config.toml
num_hidden_layers = 16
num_attention_heads = 4
norm = "layernorm"
norm_eps = 1e-05
init_std_up = 0.0312
warmup_steps = 200
schedule = "wsd"
decay_fraction = 0.917
final_lr_fraction = 0.05
dataset = "wikipedia_en"
Each number is 500 + 25 x the weight over its row's rms, rounded and kept within 0 to 999. Layers, rows and columns count from 0. Numbers have three digits each. The size before them is the row's rms in percent of the matrix's.

# layer 2 MLP down (transposed), 1024x256, rms 0.0807, rows 914-1020, columns 64-127
093:512548474531478495524522502501502480525517489499524522506507542486494520518500527505518531498465508488508507496491515516470500518492497494555532544510492473526510513488478500519502488482526523
098:476477477485526521474531507505528487530506490505502527499481557487495522481494476515536537529485487539510512536581534495537535501473496481502517537496453491543488454476529499514531503515540456
088:468481456499493506506470518513522496483437494531508495523561497483457502497485508475497507493514465454487519478530536499458483527499487474520505521501524505492484499483518531469516465526469516
090:450496514479556475502519494480485456502559494516518492542526544500492515549487507541518528472506509569490484490485489474486460499484464521509500499509481483492506510450487510489491477466489531
084:476489540522519554482490498474465508526500533470479525505497514452472493518527464537463558504540471469565495493517512538483496482492463503480457490473554487477540466542513453487497521511508502
094:499555489478512477514480517488440476487532498524426463508478509492510539500487488467533504485480544495461524450555535497521494524494507503504546482503520491510461483507475533542490504539481489
105:466489474481500518570486484475492496502495517515543497512498468518500501562481500510515487465479520491492450536497524517509539523509496512544476463488536510512519460529485494508503512554510497
099:560515531502512486491488484482498436516521528468519514515481477466479478499540445472500501497526512487504497496469497497526534474490525485525491514446495498475482518544484495517460481462445479
113:480535521474473523465489501495491481488460516500490505500457518496512536512485469546519505523525539490495515487470481537495464486489515509492538512489494504544488466495557488534532592487519518
099:506514469491530495538507495532472490517509516496478535479477534500499483515445540471492493516478503502479525518486499518477479472518491521479480498530458502488472473520470492484505482520515529
095:470525516513474502510541507485554477492468507516456456486501500499482489498505500533513478468499486526561503502498504542513537521484495515495457502518493479512528488532531463513521520471515485
096:452502543492471478527515513470506534492494538479484435506517494475491522484515469554498497510460489501534494501488515505489521509490514496530518491513533499531496516504472489546526488484462489
138:468495487503448477496518506461487541550481474461489471433498510467496497480483475474482479497494457517523510474517477505449520513442509504486521474495488504525539489515482521523483507508559516
108:504489524466473463515524519452488521474491518507496480500522489490509470492516568502482468514517489516501444546491479496507512470496512483484520508491492517512517486472478471485509475500496494
084:480553521502468518482518526477468500510456483528492475498497484468524489470540496555522447499519463503495452478490484502498533471483518520481510515486532510497502506508467493496475487460556460
092:532488538535495506536485535505504461499462440494472504520435498490526516492483523506477486494507525500504475489502507502520537459484485545536521492539509501481537501541522504482535514481508507
096:539496496524488539510509500471482569511456520508537516529488434526506516468513511459494497513495485509538474530492534518504506508450498503511491497493496444521490498492459481530498518539474485
097:488494517481539501474497490526503525470485518513520518499454496457535505479523513443492500501511477484471498473513500494476534444493519497489446487490465497480531473469498490498431464526560467
099:467507473454495485484528494478533510503474479465486486519528473493505538474505491469509478543495503481514487532477513479485502475497500492507482518485539513485502480447530513482497473476460489
097:471496499507455517502530482484443485504505520552491496501538483506513512516478473522479480537474492500488511486493479473489523493521510549462517503530512468450520530501516502431487522478478483
099:501502497448499499517476531498510497451528492503513508525497495486489470487517515484503551547492490486480513541540479523536473474472484479505503524448510547490498458523506486487539494493496584
118:462503496500501507511493507518499546515467508498512579534483488511513504485500517446518498507511475491492532509542489499520554468507498484474513519487508496513530514491519503493486498514508510
113:466500496477488532520508531507529465502543470463443516505501523472509465510505488520491499490524506486508547514551489559484540477464529510467473514527571497482508492491469470509486536537522539
123:519434492525484499469492483468460512512503509485505489449436502510493476484492498472499502536474481491546510506535510517497576541499457482508504498520513532517525508525449499485501526503533518
104:498524481497506496504472479499503486482498496515516472485526524518473506518513509531443431514515473537514523496519526485498494505495540483493478529493517492495508478525518506516509507500457450
116:529529505501497510477495534480536498535532530521476490532483529483471470494515483484497507488528500516524464512490500510495532496458541477498495449520539468455493497501487495482475503537473557
093:501516432534478496482498524514511493439549518513468514499491530528475514451487482509497484482537548498545501499536531488521439504543496516516482541475527569488513489507543500508503513463538478
108:459491480519465513519479451487476482483503514502523537529527487490495520469491479497496511459492471512452552518485516501457522531531517497486457506485473531506465471484530518513484487514516491
100:495534483549483536461498459471528526536526459548484496482455491454482496527475498480468530495471491540478490528485507508538493512516507464505518521532510505521498481487495476495502514533477474
096:533463488492499510486515523521534518500464496493489469544507480520519451539489466532524499490486450460501506513521515480482482550542507488511493517504517461515503502497511503549526534500514485
090:473495503496477485477484512498467489502524560485513516525491533544497480506493455487519533503554480497471536499476472566515525484485493496504473528521499454488503515505495468530469491485513575
094:491510505484467499446462485452508481474528425479490490498497474490485483545489499494544494474548478499481461479457488477457501494511512466538509503533472534530464540517534482486528490519485522
088:492489545532446497504518499514471503486460525522491483473501472511490500536521465508476460525527521523545514545514530525550525514491540453550474557453504530504497493488542507496528497466510499
106:513541538524521506474518489507496494471518523472501494493489516504488514499495508501462467480524484554514491529515510544519462478483479488567485503500515518487521553452478503525541432498493488
088:520495531537480501495477523525483522531486497486540466473497481540484479495499476483525506524499480519483458498509473479496531501512500507496519543508550497429510519482507511544469527517553513
100:484514512513514490517478509507520502510525466498510523547451505497473506516469521482505496541515503505514522501486482502546458516525470468474511512515486477505510532465496481508519511499497507
091:488498535499453512486498488521511464493486486487495496514515511525525519515536534489523506501533462505468496497491513509515473500465486482545490477500509485465527517488499477535495518520512474
094:507497467539522469501490524478496540505461508492505508491544489471483454563513542468497484487477540515502523479503490536514493493508503486466503516492501464474518520507445466519513547454508495
104:513537517525501482511508508536556505487486537485519510494505505473495489476508472493504505507467484501468504466472501511499536489476515478485512483489487544506505494477481452490448491539529523
127:474500495495532522497482503499453500515487519470484510498469532518475499485504462476501494533492478509494499512532538517519549451535538526477515477509510510492519529483514501488449493502495522
094:452484459508489489523558497544469522455494489480501525467503524485507480498489501507530502543514523482449506542510512477477496535505528445464471446498536531523519516517465445509477557476549492
097:481474513449520527476522494475495525472495528523485513517536487548560497501466547481495480462570483491493513515508467534517538500467521487521439485487505514477451448503533480478532485497497496
086:532540499533484499476498513503513481497540463477475556529461483509496560456543495521505493517558508526492499472510503497516496474514485461499518491515512462500512508493509453517516543474538480
094:474551450524513500492507467500506527502520507490504483483499511519526483526483437489499523521483514534509504537532534531502475523543552487473447475509509471476462468490499488512462511528485478
102:473461484517482501480476562499518506517484487491515490472440480501536526476493453509536537514525492509513526510479521529521501479516495505515507465495480429481488503497501464522499507474483517
098:478527522543467503511496472448529475481515493561500481478506518535437487458439508499503511481525540466492489471528500503497539483525470512538451469477545471516486548499531496483466491493535514
098:464547547490560560477493506495485537516481517492521502456485504465453508525522551480461494526466520500505531494479515548499528484488546522519500527517506457521521469506509467520539480502499501
103:472527531517465487467490513542535482496521466497505504448533513481504482501470490527536467559513522466532506475515448505514505474484520520522443554487501510536498484515511497502498535529479507
118:439463494458457507445524532527489493535505507504459485507514488525490539514495501500554458510514454508545525579545489517530501498540526519476492513488488501483516495507509558497497471484518504
106:521497518526456489524511476524528512477496538476480523505438472551535517494529512514500524514490510512507486495447476480493485528513472463493483514542483500525521506498516451533493474554535507
106:502480494519504484543479506504498489521503478485510462485489482473515474524489445467506495510545477479525534490453467499428521503451466491485500494505490456493526515471477516550483494469487494
091:473497511537515466519502516532483488491484507528543461514531492479490491522519503496511506486488470475540486535517523539435501481516452503476499495515497472532506471508473417515516531510493499
099:521488525533511483487509510493518565486510503450527565498475518528487538514555479524491491509531510522564491532524509496520528513485497483528536476490511534497500504535515502484501501488493520
089:508448504540490470492489501526548498536548452507531503512461506508530517531507500496509482479474498474527506495548509503544513493535506525475479515487496517518465503543442528484504502491561496
093:478528475487511495472518477508513498538485512486514501507488510501524447507536491526462540532471486517493526521541537540510537467511498514492479520545490535475509473514510508469462465523516501
095:475459529527534512460487498488527507469484518505488508500470466563533467514542512515454517486492461503520496438522518548469535512525507448475487500518459462499503458471542460542489515526464493
099:482479526528508488474452536478524530443517512461503477521486473509517460510516513513461498504508457504521499488497522509473506518544488496494461506489488548516465472507508506504481465502513485
115:527505519519513474505488517468491491521475525482510485536516496467461453509489564548472487492499523508514529496492447491550517467512519487495492487452483495520483509532534498463482494512506518
105:489478452484501476493526532512538518491529510529534481509509455513479510447505512496477483486532512501503541517501568523477488475503534526485508536489508547501519513512538486500500454483531541
101:467518488495467520496510518491504519516496480475505467497549494496506487546500468553465519508497521531493496552547494522475552489462543529487477519498531487493535481513478484501495491479494476
100:474461519550490513504464509504500444516548519510517513474522519491495497460477510506494496519493493465513499503488496526534504464542498501475481455499511491499462503489463463541528484485486541
093:527508536496533522503441516473498514511493501475496468533511537480507463526464491569533460475496530462513506453479490496497478500502511525511525460485451437529488502536509480499489565501500520
098:475490420530472496484499491505511520516500494512443495496499488536474485517522503495526500512456532536455520519495511496507512509482497505497501473487464501510486498499475512453499492505527523
101:490547491527486505507516525502476533539482493490493532510500481501505481542567512479507484465511475463528483487453511532554519481494494477501586480501503501491494511489487457461557522470514522
094:509473477506513528509553472479496491495532501485476499501469480523495535508538531552516507518526488491509465493464534494534546554495505492498520510495489527477466489481443498505493540480480492
100:487506464494518481484486492520509471480529523487520500507493495445504522488483470519487517518504508505508466504499517528529523471486482490508475488517527524494475538528519471477471507468480499
101:514467486493448515487491506506475538507489501477523547527499519567481488467480451479514515447511466501488485489514489524495496482511482458496489502521516469494474500539482479507498522507469504
099:490497548522499461505514510534531458521486509483419483525510515533533469492521542525504520507453489513487468492482529482477486507500505505502464519515508549529465502531494501473476495493518492
095:514488505556511504499533490500548507518538465507491517532514465495531539511558527456483467493435504556539473502510515506491516489487495476471510474469536487527498542515531484479481518451520524
090:522506475465517489500474477462551482551515475484512516511582518499512497487502479521506477483503482474511514518506516538502487541464498479532538476480488517526472525510502462481537492462503475
087:493509488506504550513511504506459480495494510481481479519498489492515508504494541462509495525509476516461526504526496524475456484519511506499561516501486535484480509572517530453480502504528547
100:486467476473475511483516514526496516503472519513515486530488520556462527513471514501488518494505501482455456495545515512536503506496509519506465519499505489498508504527493545468532517523533491
103:486507462489543495468494485449513489518482530547500430511542528532496466456496514504468548501528504461496491466470446492499478508489488513501480509511489517458518492496481527453458500480494492
111:478503508496466514504534440487501473513480484543480511516518485481473502513501499538513504486520524527491495498527548487500460490501494515519522523524461498487531511495519497484509499487492449
099:454480496428507505487505482512495491484472490486465506497456531485449567537494480476481524503553487524503465552502493536514497491487506544536521496480480487528504468556467534489542449477506505
102:492534478476500496530494500543489492497531469489491494455503491506460514486449487461523490522532519520526459485533513481547530451477489511525505509460494525491503509491518496529523519537542512
095:521488511478470502471556489448535529508509518468516579546497526524499506537509489485496525485538500549509499509454499545487478504521439465524509480469553509484522478503539501533516498476504512
108:521456513528502484514521482446487518517510538481482477487479480506520525479473450491486521467501515514530566531509491528512486512487495539513500522487487503499528517479524469488517545490488473
120:480457462489516548511513515505510479488467495511505511475490519511470524450528514503540519513469465505463460485505514513489509497480484490540492481502554519475521501480463516502550483522512504
107:500503469513505522491505487518527536517522477481531534496519494524497524474517433547496525480514468476447543516496488499493507503555533537501489487472506496501549484493490528509528493514530501
108:480461484508457503486454491519465456532537537492476505494554503525505496550481545551493535501505507509520503525499503478491509496514462515440471485543500510495506486461510458489473517462493500
103:485482492508501485547482492467486473493503508486493506490461495496500497481569475476463466484493518509468485509491456533482509487465488504509513500501506489514552490542524495483470543494505532
101:497563485447509533531521522459536473470512500537492463502468487478521529461497458486517496530535522554474481521477513518473499509501536456464465504523513538487481521481500519515517521470483485
100:506477461516466517528489505519536544512515505476494467496475475497535535504504499542511520477497499466470553535512541504519529478503506532492513518506505492533513505514454476527499482541574526
100:484485502498476439507512488530533545532453476483550492531527509520502504517528485486547486474489475479507498497493476498536505528496543489444502526538520460512506506508488501523521511490505509
097:506503512495499480474514527493529567467538477418507486502468496512503502537497508478513454494484488494461506510513494522487476525476531487497522486553507464512522500519506507482509504491490494
099:529498486512444503484501479441471508487494474489519513459495521495499490541476498473510480531484501454470482500507539567490507515516518444462508502472478536501486480510468516500559474484485513
096:498485487483493479516479512490514515494508520474444514466519522495538517499517498495494480495496449495511466519541498490517476496486547509478486443549503489489505519493515520445495528501526550
102:476497500506545480456489511503515472482513505486507514521456527473451455491533520503482531489491528510495516490491532504523528505470448458493543500495512484508495476479470511554526463511524532
094:501482480477516477506489505502523460494511463531517467493488499489483503506512531510513482491502470510496517487507495488456518529552473549504524527589442474511536506499512474505492494473486454
110:488471535506513500514491481471490468472532524513526509479512514470512485507500477538517518506531502506480492506475521497506541504494473504514497497520517498481461507486516464484508504525479471
104:505481515529456545476530454529465508517523497532499505464541470544499478498486507462505490522456555497504524496456503459515488506498541517506461475490495536475462508479483522476457487497518473
102:511485477539496494466513489476435473530485496535503507484474491514511488494518518496503505518463485550481513519497482471479506483540537507498520489530495525511499497501527490483463453507506517
104:523482494479501476448524489521522515526484504500494523471519486507508546497515514519494488514503547540457529502493507462514545507503464462467492521493475515505541530465473475469478537497483514
102:484488532466529530546578513521481538499463493475486515470524502510459495511478504552543486523478494503514515513511467455484491502459503512551528518497459474480480488492497509498535455487531548
111:549497539517462508530506491471493488502517438458553470549526498495491499481477528492473484513470487525460493518528498444506492483450509542484501455489549504488490486534466449477448491469516541
093:444496495484490510534515521517486474502510493500565551506502434503472504499489472526488516516470468499501523525544529499496498496461509508483478519460517478481483521490441506461502496501504521
140:540461467486511463517523551503486453483502501541524501498495503504501530498540503482541502497505539521517466498548511426445527498533479456526502480485513481486524518468478547508508499532515502
105:503477521484509506484507488441478523518495466492457511524521522503510513482456501485520536527492496488507513541492503506517496493480487525487559503497544489507453506463524495478480508478501508
089:452505523501530500504513475501481514500542502572503504510552473492503457516515486469524526461503488473511477495525529524543566513505518454473496501484502512519491526471456463485531481489501482
098:543521497516503531484499509490450536506526477454504533523545504496454513506507467522497528456485484481451468490467499504529506476510579506543514509475503531484484518539505488481519511450509532
105:531495470468495484503517539473500473508506503491534502507491519503479487518460517512520464414494528513477480459463485464502508523451502527519471497486481503472514501495539592496509465487473497
089:506500509483491496453522482520494523480499473505503532522497474525502512513547484491526486513550549491489539494533547526503534485502526526479507507476488499508512464503514499444469480529477503
133:518500525439528490468480477499519483498544487500519534546514525538501500493479508509484500497463478523508497500501513516504517525475496468489525472511495506534500505452509550477562442540474472
102:439515492558504486473509530503476514515505491480515519507510485533518483477533484515558473459496507489499475568500481485497518531461487484511494480484543510504486530510479501523506490480523541
094:476488511499457520512538521488517475523522515481529488531490490499516552454493460488524516503530494505490521476509497522512545497473448469511482480505519509497506518525503528517479537529529538
101:523505491464523501503482471487486488509527477496543517573491515532529516507504500501505472469508520480476479515494529479499512512457544536459498528497503500509489464567531485469490454478539506
# layer 2 MLP up, 1024x256, rms 0.162, rows 915-1021, columns 64-127
100:506514454511519471498500472510464502491513514513491515507490526494510526478486544486477510477498449501491448564485493508519535456496521459504488548501528502549480493458501517469454512511501457
096:546509503495540464520529514490514474472496522509520504499511531518494492554508467513440498499508500564474471491487469531478500513506524496523519486469500530522490464538508482461509522482467505
103:505521504450468521485454490489512502499528492522467506504528459491537503495517511535498534523556451461495484500499499475500488543504528484487456516499446490551493500506512486488507538498509507
097:529462507492506479493503495494511518508537461499504473539522467517508533497494488493502452475510508518516488508503530506496539522504515506499502489500537536499477538484463526530472504454473513
106:505458490496491511510473482457459473543487498565491515500512484484508497446512519476457520525524498504507522490497548418513497542480493510504463532514491510500507484557520467525485519506503520
114:497496460517534480521509465456516468487480487437514486504521519500497486551448479528522500518502554501487482508490503521501502508508531498507511504548464508510513492481492521522526507494502437
096:503500503560463509516501495484516507455490494480493503517495485490517472452515503516515443506506531499554547500509508524485486522490482494512523490517459502547509465528503532459480493489483472
105:518551459499452461504506483534516478492526491468500458487505482508505477497501503482504509499510489517538533471478516490488512517466456521529488540487459489436519526467461531498446475505477502
104:496496533500552513518504458572486504508498494456478514483502518522537528494511542505481485500543503470543474515504499471498497499472464522534542499508502507498528508518518527518527467494492457
101:458524437504531514484529503498489502512522465518537498477526505509513518535533510502487480472485504472481540479482505514525487534507455514528538482463499481496452497513538523503493477507478480
094:493482525454506547501470516487512502527515484547503493485547498477525497505501489487495466498471529492465475503524496525518455512480518506541503496481510486492538503471487541514497538492511474
109:468502532504471501481523497457491459558480493455509471433494512469471531517493494503455513490519490515533518555463527423483538499419537518474525498517478536525484484513486503508456555538506485
097:512498516463485513486479473501541509510469512471505504515511545510540510518507470485511486512495508478483497476475536531487496580497478513511519473488474421493483475517516540520534511496501571
101:520534533442517513502505520480509489497510531494514474532499474507510529532490494529469491535492451533492527522522509476553461535473493521507473477455480543528518552487523497512492473479512501
102:485490516485557506458516485494489533488481515515533466522512501519499502511498504529449487527499494494493521513498523496519477536552530489479499509480502499501458503472455463548462481491513457
103:494500460499484461522522519531492501506489511474500515537535501521504502539471528498505487500492521561482502489499458536495516494491494498505553465459461483477502533512550458461511522486472471
097:525503512512465503470473492506472462517498480519533476571475478497526487484511490482490529512514491510518503483465512479478510479497484492485506477504534418509472526498478505565483515522525531
093:519506535475474523508467501502476464547465535525506461464496500478529508514485517514510540487488521504500514467490509534535502474564528554488504493459475494493492530575508532480478512510479516
106:528514501470491537457469502492553484524467437492497490477492530522501500477506488526503492506524498514473490520484488522458503445539509459527500516510522473521469481475536532536472526501512508
105:531471495527519489495502503482486480515478485502527528507519520503513509488494518478532498486505481498502520499456502463497504494501532525454528514539527496472468536472536487513471495516485506
097:520518482480468508541518506526546473511493524503522540484508491466526520496468491497496534503488509491478466455519487430495517483522502484539553490494476480495522471473443477522453526531535483
100:486469533458476493513498483571529488493531477500483495509493527496506486551513490502505461517543479491497476495488490496499480514508486521489503500516519471491497480522534547505491487503482470
095:511534510495446485479494494456503503514505482490509494460498464479519506533482490516543521524544501502512558489532540473495504512473530489504475532479475525539492503486477517568456523515512526
102:515537521522491510473446510514498483497477518469520491484511526499511475432469520490505461480497479494554569465463484484476504494503482528467491523523534523508518478510478548555506493521489505
101:484544513489499480536516492515509451490498493524511509485514500475455449506514538466481505472483546498516497514464481530534501531465506475508455505490506499503535479503548470525459505503473499
093:472521505476498478486482485458470504517524514488523471513486513462522553510479529493476471543498532535494497517439530501506560495488492477521484495486473480533528480502469449494536497518464531
102:544485521467486450478507483521503523501551485523522466511491524519499470504510504502505515508502504446551457510460499515518491481500495477541470492510504458479502434495499517530510483478502491
097:463492486500518529526512506491476491521494511557531509493523504512554542540505559482514480477497517517485553478457480519530554522469506485457517501452509532526507502477499538499474475462528493
094:472531486500481551549485505509516499467562519516491493486467520494464510505490543487479445539509489510487485522479503530479508444493490542442491513513512531528490492460472514496492496520510526
084:495454490531505433480468517544571511532492437524530521469490482514519453454517519529486514488508497557538529493449518496499536523452454470492517465523515457521486527497439532497524492490504474
102:505488491506503499481482437476448493509535480550500509491465477476512510518498533493430468487475496460500493520481521541491506499480516509508488502527564543476516528496471533502505519535490468
091:480477492481508500447505556512490493511472476525443507475485510516494532504482473514479495518499455528491460552501507490507471496542515507482496479501470524504521522484517502480487476520450502
097:516499498464452512480503485506490462498519487480480514486512516526464497506544472540476475491472542489476469528513445493487454505525540486511504529490520522492526486513454509535456478510473477
096:473510499473491557511511490475461486545536483502457484560524500528490516495503482497500498440518496473534551524498566509519544501501524488511522466488453518519505527536465472524480482491470536
103:543490498493562493459516461524554486527490494491524500474495506524468486521494504519485496534518530499435442445501489493517476514473461502513488485505442547480544511493479503490505513480488469
094:520534514489521501520490491542497477478477532492510483475494483507531519538445514486513516526503493501474489478497477508478465541523464503529469489458463498493507499510538517494515491483474524
097:483454523458488498480507456491477492496505529524545492507517484515533492501513513525478528550529494517503466493485518541530502500474488532541498483521516533477481506513460493519486441496512460
102:494471527524478487514487497498491489515471485491497493468516570482507463522504514505539481497524497507487511518529529507471500511556528534506471488506489492480522486526508478530507472509476496
097:504483475515510480485494503475528482509535500491492479524484494525546486496497535522517528499526493514523503530473510498497498536499477466496493481510486537511474452491494449425516463521478499
099:475494518492476512531544544522466489480530509510523538509501514531508505509552500526444502503494532500476497506471538490474476526516500519518509537559457520498470494460487511506483527545508484
097:482546475474481492477517545505452459477524479505477508478527490519497508481468468463509468473488507478516474508486448472545488481520523484517501549554499491507518552487507467543513483502485534
094:461522512484574506533515482496517514465495521553489546484483537488458476536512511476508494503480439488478468483511496502518519523524533489471463458498512503496520509508517516503461477488486519
109:508494488483513452504475556528526500460463493541475467487492564456527499522504553502536482558499532520522492478505497468512473535480538474516450500498503522443543523457517519526497454517470529
097:512511472481519462518510448506480538486484486533537474506501498475523476501503533462497530497492466521441487457471476489465496542489544479529506509512517503538519477508509540507469521530502520
101:494488523475506497564445550498468473462492491558541504537507513434510533530478493486466495492512481528522510544505502527486476528442511486485544502496483495499483452475536495510526541525507529
092:488529506461503492503528493515510563500511509518473493520515487570532542521514472526523467459499459504532507465522488518511469522495549494477505469506483486545510489480495504466477524477486479
098:515560537468481461503525507512470495535527524524490526518497486525520504501486514528539483541510486466498478491514509511488502483450531480490515497472498489501496485491540524450468514519519461
101:474484498458526490524480537495466499489534459532462460533518478526510518525495505496527529492504538509516503493522530507537505469502485537498506522496514579511525490466513464514524490492449493
096:512481476504475469512489478531545502460506417499481498516482528502487480494486463513478505499520517494528548477507473511545474517508506499462515454507480497518516474469487529502524476505483490
105:539510504514555480464538476560510499527521502543451556482521511535481461494488553546433484502514516472503464489496474490544486525536473497509481536570473492485484544518493537510503455497490480
110:513511555461483531495440508536478480520498489506463464464501509530524489475539534535473490487546513538461512493499530483484473508506494533544524503512544521527474507542488508521515525521506503
100:536514545515525497504495495484522484454491546502449542514481462490522482466495484483474495495526468508502489530482529461515541496510512550479478505462499486545483518496521538443493502509452497
089:479502508516517534467505565530484498490477472508468535453478479524499531511482458522486495500533486457481474488485533497505508444488529522511493501520565507534463526491520521517552439491470468
096:497505538485497528505473492482466479493516496500492514497511511508470529515502531473487518460520473454486538500493498479473501499498474479527529473473496557546466536489520461531505529490465536
100:502492472457499497465467507485519484498495460504465461526529514555506498478482490514459457512501512549506506481509500531486466525493538502510510438532467467532544524461489503534450483518492527
108:515463488526495461490510477502515484497509477456523486527501500485498525495448462515492481499492513489534481513501489515489491499490508468481459510532483504513519481511546476500523486515491476
102:484523487523517487526477495494518523513464486486521469489486469477481527494463510481479472494478519460528503536471512476492463492536511560486523517497493489477519546525514493503488471524521478
108:494537546514511539538517511551489514458449453494511477489471543509473496506474547491453512474512496554488453537528529492514517509520543525491549497467503456520494511464466505502486483514498537
097:512489489471488515505528544494481510575478466537472498497518532485499547487481494486527500496527476473466485471505548510542483469552518456486493487490488506498485513486460551499478506507526496
090:508513479497509489454495494476531569473478503529464515509494499500504514509492482506567508490506563504476501445464491459456487501502521500507546543464478498518523485548542524534513482486494486
098:522537482491466473508509482519519538497514470499518511461486490501518491459481534493474508483508489545533499557484537525470469543486473540510485549529474503546501496476514485469492477524541461
097:488539524490476507521469488537498520476478534462439487465507469526504494510492463493502475470487510535473511521520501501473502505511513517479520516534519532512496498487571485486518461447526498
089:498495478504506486472523490464518513479508496523504478498493494533507514521471489518451545510510518514462487503509449494484488542483492484546471501452476491461461474515481512515449496480477465
105:486532476514480488491499497496498468487477487517536472503528511528498543508460561444491564486532544509489504520544461534495475511468523535491494507528524488501529474459555489487451493519515522
089:517511531508487518493486536471530503481513500533531478493513485502514461512468536500534501524503511506484536529509531530469508510498491483531492486474473486522499457479497527470515464493481488
091:485481535479519538500516513537516522457484483519477502499488501510512517510472515504517511515456498512533499495479492480515486518476449550484441533451470519535475478485481566506514544489530517
105:483495458510507489508495510492519511523508441501518482531483491484504512492481499525524458502529479498543508513501501491518511516498493515500527492524463489504509498468508525465477494487507497
099:505476475501464480549498511520524500503497489498481452477466507509548500479530529511511508460502542468505506469540493508488527549523484482498515445481497547495485491493461487493509450520509533
101:504531489461506538489460509526487482463457489522480519545520517540495494526533499479524506473500534517499547478511480495520449502501478500478507519504507511492500499490457481524566501520500474
098:491504505501496517502500565529452481458491470538465504499548474494484496514509520488495504468493513491478531509537501465560530524493504530503524498489490486513536516476520494544514457452455505
096:498539498498510512476472490488486514538498478511484513512528467511469499473487516500457557506490453498507549531488517472543514490517521462510490499504493489499479480529503461507519526493466510
101:485512499517522521474510480473528488478492504518508487494498524489498451515466491505511449470512520515544500543525539495522479472509473438478509477498501474525532542508498528525548513513504496
102:530539516502500451475499500492498510495497527454483500510508513512499515464531473467517480449478499488466533489454472513479502501479550506523530486481536548499467473506499498541485481500480485
094:477450454463467545482487495503508458472517517503519482522527508521457526532483519495472485509489516506477510542497463482508487524487491424529506520528529484497525457485483524486523519502442533
095:490491495499531490490480566491478414458511513484488540511487512543518556513491477499514492503505478478471521476500478516500470452464501466520516517468515470508465482551505501486491476475480520
098:489488485517509530464502503485532513517478475504508464496511503501507505514509520508502495491521475514468496515488517492483486542492481509523505541530456492536500474509531518494496503501493483
108:525476522471469510496531489465512449507507498503490498501485528500460507488495487511507510500518565530486546484478505495517488600477479531496492494484476502478504544508519503508532458474512474
098:500545557485486460517468484520497482518506473498493484492475475548504505451467516474518485504560526516534522463516530528514492526482480524473510441487462447481496527508523485554475502456515497
098:486445495497565509494489452490495505504535471499520547483516479502491530459515483489502516465517489492480533490461492473486501512556518492505511477465514523494542501539505521485479476462486511
102:507489526507536470505473532509456495548492516501478460528523524563461490517427472491527528519500498534455532510480488492504495477482496520479474509491489473529533493483477499455506481528471495
099:533544475522478493509500481528428511547515465501505506512520481503561469475511462530479479478525494477557470456466494542491495547517483525466493506493508496463497512470518494517489494490491542
100:461518524506508542540541517482476456520495494558496451481537484473508481500473488494497473525511549547505462526480501482518479513485514517489527486487476489489552513496465468515477515542455500
098:521524504502469523479528503514540514455494455504486511553493488508525513480524508493513508481471499513510518528508530524478491491500494500468522508559538524517495463515518479519465507490559495
092:475509501512491537476499510444495425487495525499485463469509502465522532482545498551458492512512523529551506537501492520521489513478494454593490527512521490498515482481483495529496503502522492
101:518519482479483517469531463503455491497462503546518507493520539500506503509476505513500526472494460530499505528471495473508486450499538489491475487502467482475483522492518460511489521511520499
092:495510515474509447496531482531527535486545485464512537532517456512516505481461516537466495496486509481510485505488499487548532540473512451504494537479500475477498480481503499496454521478501529
088:486513477535481451490477483476476495512584494514480471494521513557513511465532504497506430501521495514523509496522489501527488507506504481486486524451528530459513515509497452512532512485484481
093:494524529499524553538479471482504490477517473490528476500519504533535490496451498485504502483476533511487486478524474499472475538487494508515464478513489487465485477473546543479472520495480518
109:500523517508506526511483535505528521480509459482472498540540526522501487474526500492463505503495480498496479517447507482514521475465488544469525496489518471501508516474477483481507509491452496
112:509474520460464493482493503542524490521458477469495529467526456511514529521526513531499478500539493534475516487513521493499489562496469503458509484549475485486506460529466498518530522475512494
100:527517465542498526462477517545495472521517500531518504524512500485493500487530494501537508503548506504494515489519484493457515482495495524459457490461505540438511507523458561525459470533467481
101:468463508539495531482458472480495466484509465451503494493468526521478472495520516526488451482480512472528518513490545492495461517534500504452502489480543473478505504481509524475512505504474513
101:484513491551489489519503525540510467486485495508522473493482504431477511527477503511496517501519464504477525501531525523502484482542551514540472483508486512520509468528491488511501468458451487
103:548473511478514473487490497529533506483454548503496482511469529518474495495471498490511467496496492511478487494449466556487491490477485451499513495498458489506512454487517445483480492511472481
106:457513571501516494524448509480546462489496511492519487545431476512505520503485571493518497528530520503490477504540518478480497506540498501515519493493462470465539515462494474514549486497496495
094:524490483545479509519507498503526490548474505490498501487503497494496463499521489484509532481466549481495501435487470421523477507484459477468531508500507488537497501507561498506494492462497500
099:448490549485506498536504491523522500493490459507498527494511482509471515487448519493511503539533532490491539487460498549527441523484475538519500506520512503451478494517537537511508476471487452
100:495508484525533491481478507479509480468478492537514517501478502526535532525542515487483514472501515465526482517488542472461465562516518521492491494489497482475513485536521455509524475479525469
091:495499475476494495503475485494524490527496467455525503498501536532475510476533524506470485466473490507501464474469484499542493459490525533499544515519493488444506485489505485496490491462488546
098:491465476490489526471552505503494495507504488506493521488521498520469507498486485546549502492542468505525494534486506483490489524473507498546495500483504501550492473488507495468499482482520514
096:519504489514512506498522489475470483447542505482507514491486500485492530477508469537503469520508516503539505543540524486444526517499519544445496504499520484531450493500471521481511520488503541
096:528502484467504500461515533538477504514465508521520534494534512533479496514509500505491493483500481504447453526523475537458441511506520432507492472500466541490512487487538462538488524516480493
128:532498537482473490449474468488539497500514502431538562556480486502525486534525522514522479516453468545487527480490484521493546542479540483462500495523521487516535502485495507483518537537488480
099:524502415468481505513518505525539492497500484482502505524505548549489498473496485495491471545525446536479526499440481473499501534490538501492500511502473503545539514516540495488501490508525484
099:513507515534546499529535484518509500489519491488445489476515510530484485515504511510483475505512515509532504526513507534495455493535550453460507502486495507495480472505497545461561513493512481
102:496517512486494510469468507494532447445479448532510456519448483517463455552494561439483496480450476525503455506482493490526504498538501530506542473517513507488537518495459517561491488503522517
098:491495510486504501438480497580514502489521543498548514535516499471497463528526450535500457489502494507491502485463473470530491524508485501528490496497498469493497496473509485524488483519460519